Part of a small language model's weights.
Size: 11 layers, width 128, 4 heads of 64, MLP 768 tanh GELU, vocabulary 4096, 4.29M parameters.
Architecture: biases, tied embeddings.
Training: a variant of Adam for these matrices, 216M tokens, 13190 steps.
Each number is 128 + 24 x the weight over its row's rms, rounded and kept within 0 to 255. Layers, rows and columns count from 0. The size above them is the row's rms in percent of the matrix's.

# layer 5 attention value, 256x128, rms 0.0577, rows 56-63, columns 0-63
size [119 109 109 126 104  99 110 124]
[[128  72 150 123 155 131 124 117 152  86  90 147 129 130 144 132 138 175 166 148 141 142 106  94  90  75 130 108 190 146 113 124 138 101 141 141 121 115  99 144 115 116 141 153 116 130 119 138 142 110 126 128  99 127 158 136 147 160 158 137 152 136  90 186]
 [138 112  53  89 124 123  79 128  81 128 138 144 116 112 112 109 137 143 114 150 123 137 122 178 122  97 101 130  91 160 152 154 161 120 125 129 150 170 119 136 134 146  96 153 160 122 111 127 145 124 157 124 160  96 112 155  82  81 139  91  95 104 141 111]
 [147 161 122 125 122 142 176 110 145 160 145 126 140 132 124 112 106 113  56 115 156 134 131 115 149 158 126 129  95 137 129 141  81 105 133 119 121 103 136 130 140 137  83  87 159 156 101 150 128 174  90 107  98 125 108 133 162 106 139 111  87 149 180 130]
 [133 238 131 116  93 131 151  90 153 135 110  99 146 110 166 142 128 167 125  92 122 156 120 152 128 125 140 113 102 122 112 153 110 132 131 119 124 121 147 141 121 117 152 122 128  85 136 148 158 109 124 124 121 130  63 131 120 116 125 110 142 127 139  71]
 [161 136 123 128 139  83 121 120 122 127 132 132 134 141 123 136 130 143 106 160 164 137 134 147 115  83 109 172 188 128 143 107  92  92 102 129  84 147 134 125 127 130 186 125 168 121 121  90 113  92 153 132 125 172 100 127  98  99 125 134 100 113 112 153]
 [141 161 127 130 161 114 123 171 123 148 126 107 134 135 140 104 148 108 112 126 111 118 121 137 156 119 175 128  58 140 160 152 135 139 124 123 176 142 158 126 158 133  99 150 132 124 149 168 135 160 140 130 146 118 114 132 114  58 105 126 123 116 154  68]
 [129 182  96 179 119 153 146 147 114  81 153 108 121 100 113 134 116 147 146  79 125 161 128 193 153 106 132 129 126 116 159 159 125 141 109 161 142 106 145 128 122 137 101  91 135 117 131 152 176 179 130 115 101 135  75 147  96 118 140 141 148 116 135 100]
 [129 145 133 119 118 109  96 155  62 108 126 109 103 142 132 112 151 110 135 120 130 135 113 132 130  71 117 164 128 137 192 127 162 147 121 172 154 167 147 146 126 115 103 140 154 171 156 153 129 101 160 136 159  78  92 147 107 125 124 116 106 125 120 106]]
# layer 5 attention output (transposed), 256x128, rms 0.0734, rows 56-63, columns 0-63
size [109 112 107 124 103  95 113 124]
[[139 185 120 131 148 140 130 131 126 147 181 112 122 154 127 109  87  92 105 117 108 134 189 139 163 155 143 141 142 129 150 118 128 142 132 115 155 124 126 115 150 111  98 118 116 144 152 106  99 178 124 161 141 147 103 138 123 102 124  86 118 114 112 101]
 [108 148 143  77 147 129 125  92 162 143 127 122 134 139  95 138 119 153 140 133  91 156 158 151 164  98 133 175 135 112  85 131 102 133  91 121 121 111 160 137 131 114 121  98 108 157 137 160 142 106 108 114 107 124 144 148 193 158 150 171 140 136 153 113]
 [107  97 120 132 133 120  73 143 118  73 110 136 142 139 120 159 132 145 156 128 134 146 119 134 127 113 106 167 139 130  89 125 142 137 122 130 148 150 138  84  74  93 140 153 121 115 136 126 111  88 105 191 161 124 135 126  99 152 128 148 117  54 145 164]
 [ 99  80 124 148 135  98 128 177 100 170 127 164 132 122 149 116 109 131 156 116 135 118 140 133 129 114 100 114 156 108 135 151 119 150 154 115 101  79 114 116 150 172 149 136 128 112 109 167 131  93 122 195 155 136 140 126 135 115 119 124 173 101 122 161]
 [115 120 150 177  87  99 122 183 136  99 132 125 132 144  88 122 138 100 156 135 114 131 143 111 159 186 154 137 116 105  91 167 126 142  92 134 154  95 162 122 108 156 114 140  87  91 141 138 139 100  92 157 118 114 131 137 129 135 153 125 115 152 101 117]
 [ 91  95 141 113 115 130  80  81 128 143 127 160 147  93 110 149 113 176 174 134 164 148 183 155 142  94 118 127 171  98  87 139 141 115 145 132  82 106 126 122 118 108 140  82 120 146  96 111 149 103 140 143  96 130 117 136 166 151 174 147 146 157 146 146]
 [111 110 147  65 146 103 118 136 146 127  90 124 101 140 130 137 140 130 122 116 105 108 147 106 131 119 158 114 154 132 100 152 137 114 142  95 101 121 158 128 100 172 155 129 116 109 135 117 126  94  88 141 170 127 148 140 172 111  93 116 129 106 161 194]
 [116 110 139 132  87 130 133 120 163 165 129 140 134  91 149 139 133 133 123 127 137 136 181 120 142 146 135 107 139 114  57 145  88 107 112 122 110 101 124 147 132  87 124  79  83 147 127  93 143 135 132 107 129 116 122 170 148 137 148 133 138 164 127 168]]
# layer 5 attention query, 256x128, rms 0.0893, rows 64-80, columns 0-63
size [114 113 107 108 120 109 106 122 101 103 115 114 136  97 123 118 101]
[[151 114 126 114 154 150 113 153 107 137 134 129 162 176 110 123 108 127 122 113 100 113 132 102 109 152 178  74 157 127  79 110  82 128 125 149 132 116  70 149 123 110 129 119 100  73 157  83 112 139 148 146 169 116  94 149 127 149 144 134 141 106 107 153]
 [127 171 115 127 144 110 143  65 134 101  87 121 147 129 134 144  96 148 130 114 119 153 124  93 150 132 151 152 104 123  93 135 136 121 134 149 114 133  85 100 163 131 127  73 114 146 119  61 117 168 135 145  99 157 162 131  92 190 113 113 143 132 152 125]
 [135 147 132 166 120 155 137 130 135 149 131 123 131  83 134 117 140 154 121 117 142 126 120 106 121 115 152 146 148 113 132 188 115 148 169 105 105 114 106 135 173 119 125 117 138 126 128 120 102 147 122 144 127 140 115 143 125  99 115 187 134 133 144 108]
 [150 108 153 130 130 150 122 109 165 100 129 140 129 105 131 138 119 135 168 151 154 155 155 116 117 116  98 107 138 120 157 104 165 141 146 123 187 140 140  87 140 127 143 155 145 139 102  80 103 145  95 139 127 128 147 113 108 127 114 107 132 130 125 152]
 [141 121 133 160 112 157 156 179  95  98 135 104 124 116  89 121 155 120 100 142 129 145  88 133 146 144 148 114  97 158  73 181 147  79 159 139 153 175 124 121 165 130 116 138 165 118 171 151 149 130 129 113 100 102 172 115 177 122 124 107 160 119 119 158]
 [114 136 139  83  93  99 120 109 150 115  84 120 117 148 141 124 103 111 131  83 102  72 119 122 128  92 154 137 101 106 105 157 121 137  95 164 129 148 117 111 125 115 150 125  85 138 169 115 159 114 135 119 126 117 172 116 141  93 140 154 135 147 165 116]
 [178 142 117 138 143 134 146 146 107 142 106 113 143 101 144 154 131 134 117 140 137 137 147 119  82 170 143 103 151 132 139 114 124 141 106 148 185 141  63 102 145 125 155 131 144 124 132  90 102 149 115 139 133 143 121 127 127 113  98 139 114 116 112 145]
 [114 104 145 150 115 117 114 136 160  77 134 169  99 119 102  85 154 101 122 169 117 171 124  89 133 155 126 138 123 163 156 131 118 146 156  46 103 110 178 141 145 152 146 129 148 136 108 169 113 175 109 123 177 138 143 120 105 125 125 141 137 146 126 147]
 [ 73 102 157 122 130 140 123  87 174 132 121 129  98  71 115  95 154 152 148 172 142 149 111 140 158 142 129 149 174 112 124 120 113 116 201 112  69 135 205 148 105 129 136 148 146 152 127 158 109 101 119 112 131 136 170 110 133 129 137 155 105 132 131 149]
 [ 81 121 146 140 152 139 100 108 166  94 139 177 142 130 118 122 139 144 166 147 121 154 126 122 125  83 115 125 144 109 168 155 111 134 163 128 134  85 142 138 164 134 131 107 166 122 108 122  99 138 156 157 110 138  94 141  97 172 127 148 146 135 142 108]
 [143 133 125 107 111 119 151 134 115 150  49 115  78 132 119 156  94  75 110 139 142 111 141 137 107 112 142 113 104 108 135 181 127 134 102 169 128 135 115 101  96 119 127 103  88 154 138 117 124 103 112 138 124 133 132 101 133 101  99 158 100 145 124 153]
 [107 112 133 118 147  98 159 137 173 139  80 130  84 100 160 116 152 130 119 132 167 130 135 131 146 109  98 173 102 117 189 144 122 123 138  68 120 111 171 125 143 145 132 135 163 150 110 189 139 124 148 102 114 144 155 122 107 116  89 103 128 156 125 100]
 [130 149  99 138 116 103 147 130  98 152 128  76 134 151 119 141  88  94  92  98 119 101 114 140 118 130 149 145 102 129 102 128 110 101 114 185  95 133  98 145 114 123 121  95  82 137 173 136 131  78 135 123 130 129  96 136 146 149 151 168 134 130 133 109]
 [130 111 152  84 149  92  94 121 121 129 136 187 111 140 168 117 140 182 175  82 140 133 150 150 147  62 152 165 147 127 133 115 147 156  98  97 130 120 140  83 117 139 132 130 110 103 109  81 149  86 145 128 139 108 139 161 101 119 132  98 158 118 155 121]
 [156 101 134 100 138 135  82  82 118 137 157 171 155 175 126  82 113 178 129  89 107 145 127 127 119 128 165 118 144 122  90  85 115 115 113 138 133 116 103 123 128 136 128 121  93 122 146  55 141  93 138 145 135 114 123 153 109 102 151 113 127 101 150 101]
 [102 123 136 126 186 146 136 173 143 112 122 197 126 150 118 114 132 147 120 122 127 155 132 159 125 110 143 108 114 116 128 186  84 136 161 122  91 132 125 121 162 106  98 115 150 121 127 119 140 171 166 148 118 122 103 144 157  96  90 119 128 128 163 114]
 [121 156 106 147  99 175 141 141 108 128 157 133 105 129 108 122 157  93  79 135 138 122 133 140 131 147 104 104 124 109 153 169 128 135 170 136 127 128 133 161 173 101  99 102 129 161 108 131 119 196 141 141 138 172  99 152 183 112 131 172  90 131 116 129]]
# layer 5 attention key, 256x128, rms 0.0747, rows 64-79, columns 0-63
size [ 99 108 113 110 114 125 110 112  95 105 126 100 128 107 102 122]
[[148 149 147 130 165 139 119 167 134 131 157 114 154  92 118 114 156 127  75 129 115 154   5 154 126 135 124 124 122 122 141 120 128  56 147 100 137 103 116 156 138 100  67 154 124 127 156 113 139 130 137  93 153 112 136 110 176 123  93 110 146 117 104 143]
 [162 137 105 109 126 138 141 127 141  97 138 112 137 117 111 132 130 131 103 120 126 174  88 142 130 134 144 105 106 130 128 105 106  82 158 175 120 143 152 103 152  93 128 141  51 112 109 147 162 156 152 128 156 116 136 130 146  98 114 116 135 144  96 113]
 [128 137 109 155 150 119 122 168 128 159 154 130 154  92 116 133 113 129 122 152 134 116 106 106 187 131 132 109 118 105 136 157 124  97 125 122 140 106 187 146 129 105 166 121  88 132 140 136 175 150 170 145 169 107 115 103 124  67  87 109 127 134 118 114]
 [140 114 115  93 114 147 127 143 114 123 130 180 167 116 124 107 114 116 142 140 122 126 168 101 143 144 122 116 143 139 126 104 108 155 139 116 144  97 154 123 133  54 135 124 118 143 125 153 112 134 131 177 133 129 113 126  98 130 121 143  89  63 143 143]
 [103 148 112 160 118  90 160 115 162 134 123 110 103  82 120 148 141 100 128 137 146 106 128 126 131 144 116 128 132 164 106 163 141 131 111 153 141 119 134 130 140 177 157 129 102  96 114 147 111 135 139  17 118 139 146 120 123 115  84 139 148 201 134 118]
 [113 153 103 150 158 100 146 154 130  91 118 138  77 157  83 142 116 145 101 143 150 125  90 114 104 125 157 125 145 107 138 132 111 118 125 157 130 172 171 103 117 134 154  88  95 119 127 132 133 129 119 101 100  99 167 111 141 135 162 152 120 163 122 145]
 [165 150 122 118 122 161 109 155 138 141 152 111 173  85  81 108 118 121 115 136 107 156 124  95 163 127 130  67 135 115 139 119 134 113 146 123 171  75 142 133 129  53  80 143 143 148 145 111 132 132 139 191 154 110 111 102 136 128 114 129 117  96 130 132]
 [111 120 131 155 119 116 132 100 137 149 121 133 146 119 121 124  82 130 182 164 108 140 236 115 132 153 114 147 142 121 139 155 136 202 100  87 135 133 125 124 114 150 153 120 159 128 100 150 120 145 131 192 158 126 138 150 110  84 120  94 113 120 156 129]
 [ 95 107 116 135  95 118 113 105 136 131 136 134 114  87 160 119 104 120 161 152 123 106 197 111 136 106  91 152 133  90 102 166 153 194  84 128 102 150 136 121 123 172 158 103 132 128 102 121 104 130 137 138  81 145 109 148  95  98 145 116 128 130 186 149]
 [104  94 139  90 141 134 112 134 109 111 133 179 176 122 122 113 142 135 171 125 121 139  91 114 147 130 115 123 123 155 141 128  85 107 172 120 108 146 153 134 144  88 147 145 135 119 133 154 165 171 146 175 193 140 131 116 144 107 144 117  89  92 112 128]
 [124 166 112 131 143 137 142 159 159 114 119 121  84 132  91 115  71 132 113 141 128  99 175 108 111 112 142 115 131  79 160 115 118 145 120 153 144 108 146 107 121  91 125 104 104 137 127 120 126 130 124 214 110 116  99 148 123 141 154 158  99 123 149 107]
 [ 97 120 134 155 131 144 128 113 120 114 103 128 121 143 136 145  97 126 179 133 132 126 239 113 127 118 108 108 141 121 114 139 126 218 128 141  96 152 115 125 107 158 166 121 136 109 120 142  96 143 121 183 106 130 128 163  90 122 151 134 119 116 159 101]
 [147 154 114 125 134  96 145 130 131 124 111 120  80 155 115 128 153 156  51 115 130 119  38 149 113 107 161 121 123 129 108 147 124  72  99 156 124 150 141 119 127 137 112 110  86 124 140 108 171 117 127  84 144 128 131 124 155 126 157 141 149 170 120 122]
 [145 104 156 126 136 149 102 151  80  82 143 126 124 172 163 169 131 183 122 100 123 169 142 133 129 164 131 121 125 113 121 119 109 109 157 127  91 164 125 132 120 105 147 117 139 105 156 128 126 135 134 174 124 120 113 149 134 117 125 114 120  56 101 123]
 [141 139 130 124 131 117 108 133 106 120 148 141 146 140 129 140 159 146  94 118 118 153   0 146 148 153 157 138 105 139 112 113 135  62 141 124 119 145 129 138 154 113 132 133 110 121 144 118 123 155 122  81 128 112 161 127 149 127 129 123 150 118 109 128]
 [130 113 152 167 159 126 100 164 133 132 172 112 147  86 130 108 128  94 110 138 125 140  86  97 144 156 100 104 112 101 144 127 105  77 171 116  97  96 115 173 152 112 179 150 106 127 135 156 128 131 132 191 161 109  94 120 142 109 104 150 122 140 102 105]]